python train.py --n_layer=10 --norm="rmsnorm" --norm_eps=1e-06 --positions="rope" --init="orth" --init_std_up=0.0924 --lr=0.014 --schedule="wsd" --decay_fraction=0.592 --seq_len=768 --doc_mask=true --steps=13874 --dataset="wikipedia_en"
Each number is 128 + 32 x the weight over its row's rms, rounded and kept within 0 to 255. Layers, rows and columns count from 0. The size above them is the row's rms in percent of the matrix's.

# layer 4 MLP up, 512x160, rms 0.361, rows 459-473, columns 0-159
size [100 111  90 103  97  86  93  84  97 109  99  97 107  95  85]
[[110 187 177 145 175  99  81 108 158 142  71 155 116 104 137 110 131 116 126 146 128 158 104 109 123 117  82 102 169  73 113 187 154 149 116  95 100 159 108 155 130 178 128 116  93 166  56 143 102 221 123 121  89 173 149 129 152 123 128  72 164 156 108  84 155  40 102  86 137  98 151  73  73 139 153 151 118 107 110  75 107 135 123 144 181 174  90 159  82 157 121 132 140 151  84  78 121 140 172 173 128 142 147 134 113  76 161 114 141  77 111 148 101 117 173 130 120 185 131 158  96  62 131 155 197 120 104 140 146 129 108 138 104 144 153  96 194  70 131 130 148 109 119 146  91 121 166 164 164 138 135 162 122 169 136 126 142 127 139  76]
 [111 141 142 220  48 102 179 184 122 133  96  89  64 132 145 140  96 117 111  93 122  76 164 151 110 121 131 131 103  83 134  74  90 111 115 119 140 170 120 112 124 117 145 118 115 195 146 145 106 162 130 103 148 202 148  86 170 117 184 119 152  79 122 151 140 128 156 155 172 101 100 124 111  98  85 140 157 167 164 109 122 127  89 100 108 142 112 116 145 176 134 100 145 107 150 110 188 172  94 117 160  95  82 118 143 146 123 188  97 173 101  93 128 154 158 180 106 173  94 124 121 158  21 109 144 144 114  93 133 143 129 161 107 102 128 125 175 201  80  66  71 120 160 118 123 153 142 122 126 130 152 116 173 136 187 133 127 158 134 123]
 [133 131 111 101 151 145 154 112 119 127  77 113 153 206 113 137 156 137  45 128 126 174 134 122 136 178 155 151 174 128 147 128 140  80  68 113 119 129 113  77 184 138 121 118 138 103 167  81 159 120 136 141 111  97 132 104 140 180 115 119 140 153  44 110 118  93  97 110  87 139 148 193 152 145 134 117  99 160 137 178 155 186 107 101 127 117 148  55 117 150 113 131 114 135 135 102 125 142  84 147 111 128 114  83 132 118 168 150 172 131  66 123  71 135  99 171 158 103 138 145 153 125 149 125  83  88 109  74  81 220  82 124  56  88 119  83 124 124 146 211 136 139 112  62  91 158  78 195 149 162 153 117 116 130 110 148 137 141 106 137]
 [171 130 136 125 131 172 152 139 140 183 135 178 201 111 176 117  81 161 106 123 136 136 123 143 159 185 122 148  97 118 168 155 131 158 119 164 113 109  86  94 127 144 146 104 152 103 123 144 161 132 102 100  95 180  62 151 115 114 177  94 108 134 148 103 116 156 135 112  91 125 140  75 124 141 138 186  71 102 167  95 136 135 136 106 106 118 129 154 171 115 182 117 128 158 133 130 172 103 103 177 147  89 147 141 120 138 133  95 113 137  99 178 163 158 139 165 124  25  96 175 192 183 143 188  68  85 129 116 134 177 157 164 107  81 121 126  90 133 128  91 123 159 172 194 187 157 102 141 208 159 138 102 159 107 150 133 117 120  71 171]
 [125 138 116 182 143 155 110 148 145  63 155 168 155 133 152  94 138 159  45 148  97 130 210 126 130 127 148 133 161  82 122 132 150  83 109  78 138 113 138 119 194  87  98 115 105 104 115 151 116  90  94 128 155 173 106 122 151 121 143  70 152 130 143 162 129  91 117  92 146 127 132 126  73 147  89 116  77  86 108  85 142 143 130  98 137  85 130 104 112 146  93 168 128 137 128  69 153  81 109 146 113 120 119 130  94 148 133 129 104  94  86 130 102  96 120  83 106 225  59 160 139 127  79 117 168  90 130 138 176 130 178  50 170 155 114 180  73 140 100 123 102 117 118 125 145 136 123 103 163 106  50 141 205 142 159  77 149 178 134 140]
 [129  99 161 117 169 165 154 166 112 163 164  93 177 134 187  95 127 163 169 129 141 166 172 103 121 133 127 143 101 165  82 120 116 195  53 161 165 126 120 117 133 128 109 156 137 107  87 141 166  75 251  67  78 165 139 122 154 142 118 189 168 132 145 121  71 135 114 161 124  96 174  70 138 128 156 164 108 146 115 132 101 149 133 137 121  79 114 137 145  86  70 133 148  82 117 134 156 145 123 128 196 108 141 157  91 138 119 142 110 118 163  80 160 130 125 194 142 153 146 148 109  85  92 145 160 116  85 115 129 146 151 144 152  96  97 170  53  90 153  82 101 102 110 137 138  91 100 116 144  94 140  58 129 105 160 125 150 132 172 147]
 [126 184  95 147 146 133 143  66 148 156 111  81 187 111 158 113 149 130 187  97 154 128  87 115 125 144 141 155 100  72 138 163 147 167 135  79 140 130 163  43 155 149  80 128 130 108 128 168  88 146 153 133 190  81 116 119 196  98 124 117 131 126 136 118 140 168 126 108 141 129 102 220 142 156 151  76 169 198 202  83 128 157 119 159  98 154 115  75 136 142 110 119 139 131 107 164 192 116 174 145 159 170 117 148 146  98  95  75 143 145 107  91  91 133  88 178 129 165  99 212  87  90 107 120 174 136 147 155 134 148 118 132 145 122 173 166 107  95 125 110 124 155 151  93 113 175 154 113 126 126 146 154  93 119 146 106 134 209 129 139]
 [ 90 147 137  87 128  84 124 144 120 158 137 156  15 136 129 129 112  71 116 156 145 139 105  98 164  72 144  84 144 124 125 153  98 103 125  93 107 140  97 158 108 101 174  82 152 173 129 101 183 158 104 122  94 122 143 113  39 155 104 132 155 143  76 127 142 140 138 105 119 109  64 128 142  94 165 101  99 149 126 137 112 126 103 176 130 139 142  12 132 119 167 100 117 124 100 143 107  81 133 124  44 114  88 121 169 138 105 154  86 127  84  83 158  96  68 129 120 106 105 105 108 106 124 151 114  96 140 159  86  96 163 126 148 124  77 166 118 151 144  51 140 182 149  59 105 168 140 147 173 128 127 109 112 111 133  88 146  94  95  88]
 [114  91 184 155  72  57 139 151 127 141 126 147 128 155 197 107 107 117 121 141  73 146 161 138  99  89 144 142 121 117 171 152 124 109 128  90 123 173  99 122 113 122 116 166 122  95 212  94 156  96 139 193 138  82 184 138 119 135 107  80 124 104 160 174 159 129 127  61 127 123 144 108  75 142  95 159  75 114  84 108 155 132  86 126  78 126 141 178  88 187 123 141 132  92 100  98  90 149 103 102 100 137 136 109 105 148 144 102 178 146 119 112 102  79  78 128 150  88  43 126  98 129  68 116 164 160 194 129 177  67 102 128 104 139 133 149 117 124 100 118  50 120 164 113 153 132 141  89  76 142 132  85 159 131 108 102 133 117 132 192]
 [114 105 221 109 110 110 103 133 158 111 126  87 124  63 100 100  93 187 148 145 133  66 191 167 113 120 139 118 116  96 117 108 113 116 110 140 125 175 155 108 179 137 151 129 200 149 153 103 177 138 163 132 166 152 145 113  71 140 147 101 148 131  99 106 142 169 177 168  98  87 131 106 138 132 153 115  90 127 135 141 175 137 139 115  89  71 167 119 139 158 142 178 136 130  87 176 149 153 147 116 119 129 105 114  97 181  93  99 115 129 128 119 165 169 129 119 189 100  75 133 182 158 106 169 142 150 155 157  90 129 172 176 101  83 142 153  84  60 119 148  77 136  30 122 145  35  85 131 129 152  89 146 133 105 155 117 107  98 132  98]
 [137 149 111 140 129 140 114 101 111 142 139 154 158 110 141 109  84 130  78  62 148 179 117 144 145 129 138  84 128 107  97  78 111 131 182 127 102 192  92 165  46 116 138 156 154 134 135 103 164  89 120  98 137 125  96 119  67  79 131 119 157 105 141  95  97 123 127 106 177 129  92  77 160 113 215 118 100 205 193 141  77  76 124 102 138  92  84 156 120  91 161 117 157 106 138 132 100 178  56 138 127 123 149 129 161 110 149  86 113 164 143 150 149 178 159 139 115 124 145 143 112 178 150 173 137 109  60 173 161 147 157 135 138 154 136  71 115 135  83 173 115 135 150 118 160 147  85 157 126 163 151 181  94 165 124 167 160  50 110 165]
 [118 145  88 128 120 106 175  72 150 192 180 147 159 116 161 165 136 177 150  91 150 195 108 167 116 125 113 145 129 122 115 123 137 102  82  63  92  95  98 142 106 119 102 172 119  97 157 134 122  96 107 149 153 141 116  97 169 171  89 134 158 188 151 116 160 114  98  99  79 156 127  91  75  76 142 146  85 111 108  73 117  81 109  99 110 114 126 148 216  83 125  99 128 172 120 163 160 126 156 116 157 132 129 155 116  92 139  98 101 136 107 172  96  69  97  88 130 144 167 123 118 160 156 152 135  87 122 178 123 128  83 100 119 179  65 115  71 134  92 115  86 164 102  80 127 139 112 104 199 108 167 133 121 123 188 117  98  47 103 145]
 [ 90  58 125 130 115 104 122 154 169 147  74 137 179  71 175  17 164 210 115  80 124  83  84 112 106 117 128 179 134 152 187 121 122 134 114 162 177 109  89 141 130 139 135 122 147 100 112 139 119 116 165 125 139 149 156 122 119 102 115 155 190 132 127 100 145 183 118 177 175 222  94  63 147 133 138 100 176  70 107 122 128 126 143 157 135 139 129 127 213 128 130 180 127 128 182 132  99 102  93 123  92 100 181 191 151 111 122 148  97 125 147 155 103 125 130 126  92 100 185 105 125 138 110  65 111 105 143 143 135 156 124 125 128 114 108 108 135 131 155 107 170 133 150 148 142  97 125 122 137  38 147 157 132 140  94 149 106 164 148 118]
 [ 87 181 174 135  95 150 121 117 128  77 156 115 121 155 126 115 158 124 219 119  91 151 124 131 130 147 128  94 151 127 112 136 129 125 110 111 172 190 163 164 155  64 129 130 180 209 141 127 121 114 115 186 176 121  96 115 129  74 108 143 151 120 108 107 106  67 177 141 159 193 103 145 124  77 119  84 114 116 139 123 162 112 110 106  88 149 145 167  99 114 160 104  95  83 157 150 123 159 121  45 195 120 123 168  85  54 137  89  92 101 141 133  44 153 106 146 143 143 129 131  82 136  84 145 117  90 143 123  79  93 181  82 173  97 141 107 115 157 117 144 124 134 148 217 114  87 123 122 122 153 120 135 131 136 127 129  84 100 181 114]
 [116 109 115 143  51 154  83  92 163 172 167 117 101 109 102 146 111 165  71 155 133 158 176 167 117 173  80 121  94 135 183  78 103 170 129 139 145 186 181 157 162 140 107 120 133 101 116 193 118  68 134 149 112 117 124 101 113 142 158 143 155 183 138 126 123 149 182 128 147 166  91 139 147 114 119 117 118  89  69 136 155 105 130 130  66  95  81 112 125 115 124 125 112 189  88  89 134 155 133 158 122 109 125 127  91 111 121 114 170  90  86  98 159 163 110 160  73 111 133 139 126 139 137 112 152 143 141 197 168 110  77  41 146 151 152 162 147 104  88  70 142 115 150 116 121 125 147 119 112  80 172 142 181  78  76 157 200 101  69 103]]
# layer 4 MLP down (transposed), 512x160, rms 0.106, rows 459-472, columns 0-159
size [101 111  91 103 100  75  93  91  97 112 103 104 108  94]
[[ 96 114 132 160 179 151 113 158 186 153 133 135 129 190  84 118  99  95 147 117 165 159 152 220 136  76 158 136 107 108 129 124  84 138 108 116 120 130 125  97 125 119 148 146 174  90  72 136 137 110 189  79 140 198 129 149 134 130 133 105  86 126 166 156  98 116  86  96 115 109 163  98 134 193 166 127 145 174  86 176 126 140 157 124 106  76 147 145 112 110 104 147 139 117 102 119  80 150 168 106 135  85 117 138  89 109 162 142 182 136 140 131  75 125 126 165 117  88 133  91 143 103 128 130 122 146 137  47 122 126  98  65 108 137 126 140 144 148   0 126 185 138 160 137 106 100 105 148 154 186 107 187 165 133 125 106 169  87 103 171]
 [112 138 138 123 145 120 115  95 194 141 166 176  83 110 118 176 114 108  91 153 131 104 169 130 150 201 157 144 120  91 118 146 102 134 155 109 144 158 176 112 110 107 177 113 185 109 182 115 100 151 145 132 165 178 149 160 179 141 127 142 234 115 143 228 186 161 147 136  99 183 104  82  86 153 127  98 186  98 141 184  88 149 140  85  98 149  99 123  84 149 148 124 164  95 140 116 208  95 116 124 142 138 111  91 132 133 147  67 114 151 138 125 161 116 101  83  95 121  77 120 148 146 142 112 104 130 177  80 132 112 130 145 125 124  80  68 125 221  98 136 104 108 123 149 152 104 156  99 108 125 115 132  93 150 144 137 106 162 149 126]
 [ 88 142 125 157 116  94  90 120 189 123  78 132 158 118 142 148 174 122  90 130 112 107 148 116  88 121 143 115 118 143 143  93 177 127 164 132 132 136 118 115 117 135 126  88 175 123 129  78 109 146 143 141 144 117 128 114 137 160 114 162 169 143 163 134 160 176 135 142  83 146  79 102 171 114 120 130 100 124 185 183 149  97  99 117 188  85 117 115 124 210 123 177 127 125  50 203  83 153  78 135 114 122 141 113 150 100  71   7  99 152  67 179  90 136 125 175 132 161 160 112 126  75 130 155 161  89 133 167 170 184 126 125 126 150 150 137 125 143 193 133 167 141 121 174 123 112 123 137  84 110  75 132 191 175  80 121  90 132 147 146]
 [ 96 102 179 161 142 169 123 137 146 117 123 112 146 165 156 111 130  31 156 127 139 144 135  80 141 134 142 128 138 108  97 150 116  41 137 131 110  96  99 117  55  82 126  83 111 146  98 101 155 143 128  61  94  93 108  48  84 132 158 135 112 213  98  81 157 166 146 119 116  96 143 103 119 226 164 129 134 153 128 139 137 133 129 103 107 147 141  93 170 139 140  76 116 127 143 159  95 109 166 121  92 129  65 136 133 138 144 144  83  99 140 121 133 101 147 201 152  58 128 133 138 199 132 190 127  99 103 147  99 168 150 120 103 173 113 138 101 151 194  96  97 100 146 116  81  89 147 125 120 148 131 157 107 136  73 115 126 131 185 106]
 [123 105 196 115  66  84 171 195 119 115 113 132  85 159  77  63  96 107  61  83 114 145 106  69 112 120 125 123 190 146 104  74 137 156 115 110  97 134 140 138 148 190 104 119 108 109 138 147 137 144 118 147  80 187  99 122 106 104  94 142 147 146 133  67 129 184 133 135 115  97 150 140 149 149 115 173  42 107 155 161 100 123 164 100 126  62 162 105 154  91 142 134  50 135 100 123 119 105 107 156  94 174 157 106 102 148 140 101 127 118  90 153 154 116 155 136 153 107  83 181  56 118  57  94 144  90 178  85 167  99 150 151 141 113 108 134 140 159  88  63 120 108 132 137 130 175  95 125 118 104 180 147 112 120 122 123 112 102 114  94]
 [146 151 161 138 161  98 145 156 134 147  52 109 116 110 142 162 141 197  90 116 149 142 181 158 101 128 152 123 162 116 161 177 111 159 148 140 150 103  96 148  72 145 105 104 138  72 127 107  98 108 158 136 146 132  96 149 193  93  80 131 110 146  85 163 136 105 163  74 149 124 139 137 160 183 111 123  86 115  77 101 107 127 127  93 150 130 147 131  94 116  99 136 130 136 127 217  96 128 199  99 165 121 150 139  83 106 224  78 159 139  86 124  63 112 175 135 166 144 130 147 153 114 122 110  80 167 184 135 136  63 113 136 179 135 117 117 154 153  53 160 131 123 120  56 191 156 143 131 110  91 128 130 102  99  92  71 116 137 132 161]
 [ 95 115 110 113 180 113 147 215 139 151 129 105 122 123  89 170 176 112 134 157 149 152  88 112 142 106 197 123  82 138  66 125  88  90 105 151 134  82 156 131 122 118 171 123 126 136 120 122  78 164  88 152 167 122 199 163  77 168 176 172 148  88  59 148 113  65 118  68  94 180 120 106  97 101 120 100 152  95 146 177 131 141  90 109  79 141  92 150 191 165 135 158 149  97 112 118 123 136  75 107  95 135 163 109 132 135 117 141 128 114 113 130 177 158 141  97 121 154 105  87 118 155 141 171 168 149 133 112 107 114 122 166  95 146 156 133 153 154 230 125 101 135 118 145  91 116 148 129 121  97 118 105 213 158 153 148 137  66 100  77]
 [116 116 128 178 137 124 140  69 111 131 115 124 242 119 141 111 179 121 137 142 148 105 173 140  99 155  30 145 149 148  76 106 145 156 129 141 129 136 159 101 138 152 135 157 121  83 128 143 100  83 108 133 158 121 118 128 132  71 149 114  92 146 159 109  94 153 190 121 138 152 147 156 160 128 109 167 163 135 120 163 142 140 146  64  87 138 128 236  83 183 124 117 101  90 133  85 161 153 104 118 145 157 179 137 120  90 195  55 146 132 154 183 127 166 191 167 125 145 138 116 127 124 117 116 149 152 137 103 153 181 106 129 108 104 145 134 113  83 176 216 118  98  89 146 112  98 122  83 133 135 130 120 166  69 144 158 137 106 109 167]
 [116  79 108 132  33  96 141 180  80 232 122 160 103 142 112  71 150 141  88 117 139 155 161 174 106 121 109 164 127 148 117 135 143 173 100 139 175 187 136 108 116 128 172  82 105 158 132 112 154 145 164 176 110  96 130 124 115 170 124 109 141 155 181 129 204  90 111 190  88 104 163 135 142 167 133 136  96 162 113 118 125 123 151 126 127 103 157 123 126 115 126 111 124 142 120  83 126 175 104 153 175 176 152 144 146 121 114 117 152 126  95 141 123  76 149 106 111  89 109 147 120 177 107 161 135 117 115  85  98 173 129 148 126  96 123 131  91 156  68 137 128 138 164 155 185  84 142  96 124  93 161 111 152 178  48  98  50 182 179 176]
 [117 158 148  86  70 114 149 137 138 152 143 148 168 118 126  76 180 118 161 157  61 153 189 190 113  83 118  80  72 166  88 150 181  91 135 170 101  97 100 168 158 145 152 117 117 159 132 156 172 109 151 155  73 115 203 135 101 115 151 137 102 105 135  79  93 154  88 131 100 114 101 107 160 110 156 104 165 107 129  98 135 120 136  83 118  44 112 133 107 120 133 150 149 107 186 146 107  56 157 151 126 115 152 140 130  72 161 130  85 132 144 154 118 109 131 147 130 124  90 147  95 112 106  99 160 132 153  53 134 172 131 103 143 154 135 185  94 136 120 101  43 127 101 181 135  89 108 156 192 164 117 127 208 148 154 118 117 113 149 156]
 [141  98 126 109  96  82 132 168  63 113  42 180 131 109 117 122 154 151 113  94 176  92 103  92 176  87 100 109 110 111 109 115 161 144  98 126 121 155 136  99 131 151 114  95 126  81 148 133 146 118 185 131 121 170 127  79 131 143 166 164  55 100 140 129 151 160 181 131 150 129 100 147 160 124 110 117 141 127 188 156  85 130 125 165 137  91 137 156 125 129 110 185 116  88 163  86 144 174  81 127 145 159 150  41  83 170 173 180 195 167 148 175 138 180 110 138 130 152 154  96 127 171 147 146  75  88 115 146  94 107 144 126  47 156 148  90 134 141 129 133 133 187 161 124  93 138 134 173 176 122 160 121 104 128 109  90  70  91  87  90]
 [119 143  93  74 146 194 162 126 119 147 108 174 131 157 128 134 120 123 130 156 156 136  91 104 152 158 138 126  92  75 158 162 136 141 122  98 128 114  90 140 117 164 137 110 180 124 165 154 175 109 129 148  90 126 150  70 141 165 125 138  99 103 141 112  86 194 146 138 115 111  97  58 172 137 198  59 149  67 195 135 127  94 143 110  77 125 122 153 151 142 119 229 129 180 119 188 150 138 169  58 115 122 157 112  25  93 130  96 122 174 124 138  99  83 146 140 126 115 131 147 130  84  75 169 167 125 140 108 102 142  69  72  87  88 128 123 101 162 104  97 131 122  87 146 104 147 119 139 157 122 109 124 173 121 109 152 134 165 134  81]
 [173  68 144 116 159 138  55  95 169 138 132 105 148  99 122 149 123 152 199  97  77 139 139 119 150 125 156 122 136 135 188 183 171  98 126 171  54 164 122 101 136 145 141 126 115 211 111 127 121 142 131  94 150 160  97 142 161 127  84  93 149  97 165 108 198 151 164 108  94 115 189 106 180 129  78 165 133 188 145 150 125  58 162 110  89  98  97 145 117 160 183 121 140 112 117 119  99 155 144 141 144 136 144 123 147  95 141  98 146 157 148 139  99  66 113 134  64  97  98 143 163 122 132  83 141 127 174  89 162 176 128 124 108 138 149 155  91  92 170 114 132 207 178 174 125  86 116 140 176  91 107 166 140 141 133 165 141 137 133 184]
 [119 144 168 121  63 150 111 145  78 139 204 144 111 106 158  71  44 183  88 153 117 103 124 139 127 148 155 141 140 117 133  80 142  90 185 150 167 124 152 133 155 116 102 109 112 155 145 163 162 149  67  94 121 127 110 107 166 136 157 125 130 126 131  86  76 117 126 116 157 186  47 114 111 147 128 134 201 117  65  74 164 177  81 119 163 163  92 125  86 127 131 139  90 104 160 112 154  73 163 120 122 146 105 167 110 111  75 140 124 134 119 140 115 160 125 153  96 148  73  95 124 113 175 113 156 146 103 164 166 129 122 124 183 145 155 121  77 192 200 103  90  62 147  90 121 145  91 137 138 138 164 131 123 129 133 156 134 148 194 170]]
# layer 4 MLP gate, 512x160, rms 0.334, rows 460-473, columns 0-159
size [101  92 101 103  87  96  95  91 111 102  98 107  93  84]
[[139 179 196 127  98  62 136 141 124 147 158 130  91 136 161 105 198 152 156 123  77 155  96 185 131  53 119 114 128 134  95  80  28 168 114 169 178  91 147 165 164 127 143 125 105 123 105  75 138 108 163  69  69 128 144 102 131 138 136 120 102 106  86  85  63 119 108  82 133 119 109 151 140  49 111 109 118 144 158 126 130 108 102 109 135 131 109  67 158 161 119 122 122 130 140 129 127 124 127 183 111  93 148 122 145 148 100 134 104 121 130 149 108 161 115 132 183  78 146 126 137  69  82 141 142 154  95  74 118 162 100 149  94  80 199 171 128 157  96  99 127 200 127 147 132 161  80 157 147 158 162 132 157 142 119 135  73 153 106  89]
 [132 161  74 138 145 107  71 133 173  98 101 192 150 112 171 100 176 167 107 186 170 123 105 100 118 139 136 123  94 136 121  71  51 146 126 108 153  84 109 146 109  97 135 113  99 108 107 112 182  99  90 106 108 133 160 140 150 137 115 113 152 108 165  99 167  71 116 148 123 130 108 120 134 144 129  97  93 122 156 112 135 132 159 122 100 147  60 117 138  99 154  96 184 176 128 159 142 135 180 145 174 165 109 160  77 158 110 103 107 124 132 104 152 100 158  87 153 135 138 148  93 180  97 117 162  65 108 177 136  56 103 133 139 100 130 112 111 105  85 148  89 140 238 132 112 116  86 158 103 141 117 181 158  35  79 146  81 138 151  90]
 [ 93 177 171 170 124  85 157 118 139  99 111 144  92 182 124 121 155 123 118  73 186 111 101 138 109  84 142 152 127 103 158 170 138 133 100 159 120 125 155 139 165 106 144 173  90 181 106  68 124 124  87 127 154 119 171 119 164  93 118 156 130 161 110 118 138 138 157 118 217 184 107 111 111 176 124  76 142 151 122  98 174 110 146 102 203 142 154  73 139 177  58 108 139  48 117 120 154 131 123 167  82 199  91 123 110 118 111 181 158 127 163  92 161 166 103 180 122 197  95  99  85 224  82 116 140 115 132 142 144 124 115 117 137 126  95 123 114 135 130 118 119 156 123 151 112 140 115 124 137 104 136  86 203 125 123 169 106 110 118  79]
 [131 135 151 157  93  70 141 142 109 112 119 134 114 136 107  93 108 113 142 134 124 166 116 159 121 106 130 194 164 118 200 163  38 125 150 158 158  98 156 101  96 158 148  94 125 141 101 124 142 108 112  93  82 151 131 181 136 139 183 122 123 163 168 132 137  72  82 166 100 115 114 104 170 119 107 153 181 154 167 161 155 141 132 106 100 137  86 109 151 100 165 106 136 150 152 185  81 109 101 172 118 138 114  92 119 111 172 150 182 109  64 159 165 101 122 151 134 140  80 127 181  79 106  87  98 203 150 127 129  91 148  85 144  88 157 126 122 171 141 110 146 132 142 149  78 140 131 123  83 144 162 139 110 237 204 154  94 158 111  65]
 [149 140 145 161 120 146 140 111  99 190 172  93 196 102 106 150 164 163 159 116 142 120 165  68 123 137 168 139  83 175  78 129  95 154 102 167 126 126 111 142 122 141 119 152 130  90  92  99 119  68 189 100 140 140 144  88 119 112 114 199 131 117 141 119  79 118 104 148 148 114 155 111 115 104 129 125  86 176 112  64  52  95 159 176 159 114  69 174 180 153 115 114 158 158 130 105 130 113 187 121 171 104 122 164  90 169 115 135 142 151 128 121 120  95 110 139 136 133 176 165 107 106 139 105 150 141  15 125 133 157 137  99 114  44  45 139  91 143 151 119  77  97 130 169 113 119 126 113 116  98 193 102  85  87 120 131 139 150 157 124]
 [126 214 188 138  50 146 178 136 133 121 166  94  62 103 137 109 125 128 172  66 136 177  92 115 169  84  93 150 127 146 125 101 177 166 189 136 182 216 115 148 181 121 191 121 115 164 189  90 144 161 128 126 142  97 172 142 154 115 123 122 128 151 159 139 145 145  72 117 106 137 111 104 164 113 176 116 122 117  60 113 147 135 131 172 106 143  98 120 119 125 120  82 127 113 176  86 108 112 144 114 131 107 131 196 155 183 120  85 152 152 138 145 104 106 191 189 169 173 110  96 142 111 138 132 108 115 113 174 140 123  75  90 156 139 140 131 129 156 148  90 126 175 136  90 140 105 170 127 170 109 122 134 137 138 175  93  64 123 119 130]
 [143  60  77 126  80 167 110 225 105 176 131 156 117 139 110  91  74 217 120 106 112 124 121 127 123 108 166 112 118 145 142 161 109 126 133  95 124 173 135 127 104  99 154  95 152 135 114 157 137 145 133 104 128 154 163 124 125 119  72  87 134 113 129 182 180 105 112 135 151 112 161 148  72 108 149 167  91 131  84 129 131 154 112 198 173 139 151 132 100 109 102 115 110 206 151 154 109 165  97 123 157 114 112 126 141 116 142 161 130 179  83 103 114  67  19 169  98 147 114  78 112 139 107  73 109 108 156  98 133  64 114 140 106 122 157  76 150 202 103 173 171 119 168 135 146 177 116 172 117 141 129 126 144 184 116 105 122 153 151 111]
 [110 131 153 165 178 157 143  79 147 116 117  72 118  88 111 183 145 105 157 149 163 167 127 145  76  81  88 120 129 120 120 143 135 125  80 153 151 101 150 137  82 124 163 135 166 123 110 151 114 187  74  94 214 168  51 112 186 113 148 103  77 164 122  89  79 113 130 124 132 112 104 147 153  67 132  67 117 119 200 159 165 158 160 107 144 180 104  55 145  92 114  64 119 137 151 161 110 166 122 155 122  93 150 157 124 111 152 139 121 118  81  80 107 180 153 113 120 159 141 161 171 102 159 125  94 120  99 127 132 122 164 120 111 133 135  99 141 106 117  86 137  99 151 108 121  62 148 148 104 108 133  89 121 122 118 139 139  48  68  61]
 [ 99 151  99 150 107  81  78 117 160 135 132 164  86 105 150 123 122 133 137  78 145 136 110 129 212 176 136  94 121 126 144 107 138 154  84  91 131  70 141 164 149 116 119 157 201 102 164 155 147 135 125 159 198 114 163 144 135 115 136 141 139  98 163 122 203  94  87  74 190 155 128 120  85 130 131 101 156 139 159 110 162 140 117 133  81 146 138 124 107  90  94 180 116 146 194  97 160 102  72  68 114  64 110 131 186 169 119  77 151 102 125 152 186 126 149 128 122  73 112 187 112 112 144 188  87 114 157 134  80 128 154 186 132 162  85 109 159 154 113 114 126 120 128  74 150  70 191 125 137 155  75 132 119 135 133 138 144 116  73 107]
 [ 82 155 133 116 168  48 134 147 107 125 159 103 128 122 123 108 106 106 164 124 163 177  97 177 105  67 186  78 181  76 126 123 149 149 112 126  94 150 101 168 102  86  69 138 119 137 111 140 164 133 118  81 143 133 125 178 163 178 121  82 178 139 156 105 166 123 120  79 104 124 133 123 131 156 125 191  99  82 154 133 154 167  77 151 101 164 118 187  99 128 111 135 111 137 105 124 161 137 126  90 132 166  76 171 135 212  76  78 147 119 116 106 142 108 109 160 166 136 143 153 156 175 164  70 109  91 118 145 144 100  88 110 132 124 198 133 125  70 100 142 100 121 120  96 136  59  98 106 104 137 102 139 138 176 112 148 137 203 130 193]
 [160  96 178 141  80 134 140 146 145 181 129  87 101 179 120  59 146 103 145  94 105 108 125  97 165 113 140 142 163 121 131 138 121 185 110 121 136 122  77 108  70 113 132 103 146 116 111  59 166  56 132 107 108 100 111 117 100 121  86 159  82  75 132 138 130  93 168 140  97 108  71  95 161  86 137 148 187 142 134 182 162 136  96 131  97 165 205 141 154  89 111 131 152 169 129 177 188 149 120 157  85 123 127 182 124 154 102 137 172 113 130 122 138   5 100  94  93 157 133 157 136  81 169 157 122 129 139 120 149 151 190 104 137 135 121 105 130 102 102 118 143 108 183 126 161 173 146 129 115 101 117 136 102 154 128 143  90 203 117  76]
 [148 173 178 145 127 108  96 186  95 120 149 135 132 154  90 133 129  63 130 137 192 119  66 122  94 185 133 110 135 114 120 134 163 218  86 119 110 134  99 164 135 109  75 150 189  91 138 110 111 176  90 112 138 191 190  94 105 103 139 102  81 102 106 121 155 136 158 108 180 123  98 146 169 111 161 121 210 104  98 126 113 117 149 145 134 139 174  79 116 111 131 126 154 115 100 134 176 110  95 123 142 174 120 139 110  93 147 198 120 196 142 182 153 171 142 126 147 174 105 112 156 174 122 121  73  88 114 125 183  86 110 133 116 103 154 167 110 121  94  91 109 104 107 114 148 190  75  95 120 152 132 156 160 180 150 124  91 167  98 100]
 [ 88 157 148 114 111 133 170 134 211  90  72 127 140 135 145 136 119 125  82 135 180  92 126 118 106 143 167 146  98 165 129 160  86 117 186  94  41 101 155  61 129 207 180 114 149  60 175 139 138 128  98 125 149 170 156 159 147 149 149 134 152 125 104 137 101 135  99 121 122 154 104 115 124  93 164 159 113 203 130 120 131 141 135 170 109 107 102 149 111  96 105 166 116 145 142 127  77  81 147 191 108 140 144  99 123 138 119 139 125  82 135 103  76 124  56 101 128 124 109  83 164 103  33 126 144 139 165 145 161 140 140 117  74 135 124 147 114 182  57 109 112 131 168  83 128 126 140 179 110 110 131 101 153 197 117  65 116 124  94 138]
 [ 84 106  67 147  95 154  49  77 110 155 123 120 134 116 149 196 139 162 135 117 144 130 166 175  99 152 112 180 116  91 121 121  80 124 160 104 160 159 134 110 120 150 129 148 151  99 105 170 152 113 165 150 124 115 131 131  84 194 164  83 129 132 119 112 115  75 128  71 152 197 146 105 117 159 204 196 138 102 129  95 131 175  65 154 110 146 111 149 111 173 151 108 134 173  98 143 158  52 128 168 185  62 128 137 134 133 163 185 137 121 146  78 183 144 135 125 163 141  73 105 192 150 135 160 177 142 115 155  98 114 151 103 124 118 152 168 135 156 105  92 133 117 107 140 118 141  99 137 158  77 171 129 174  58 103 117 124 105 157 109]]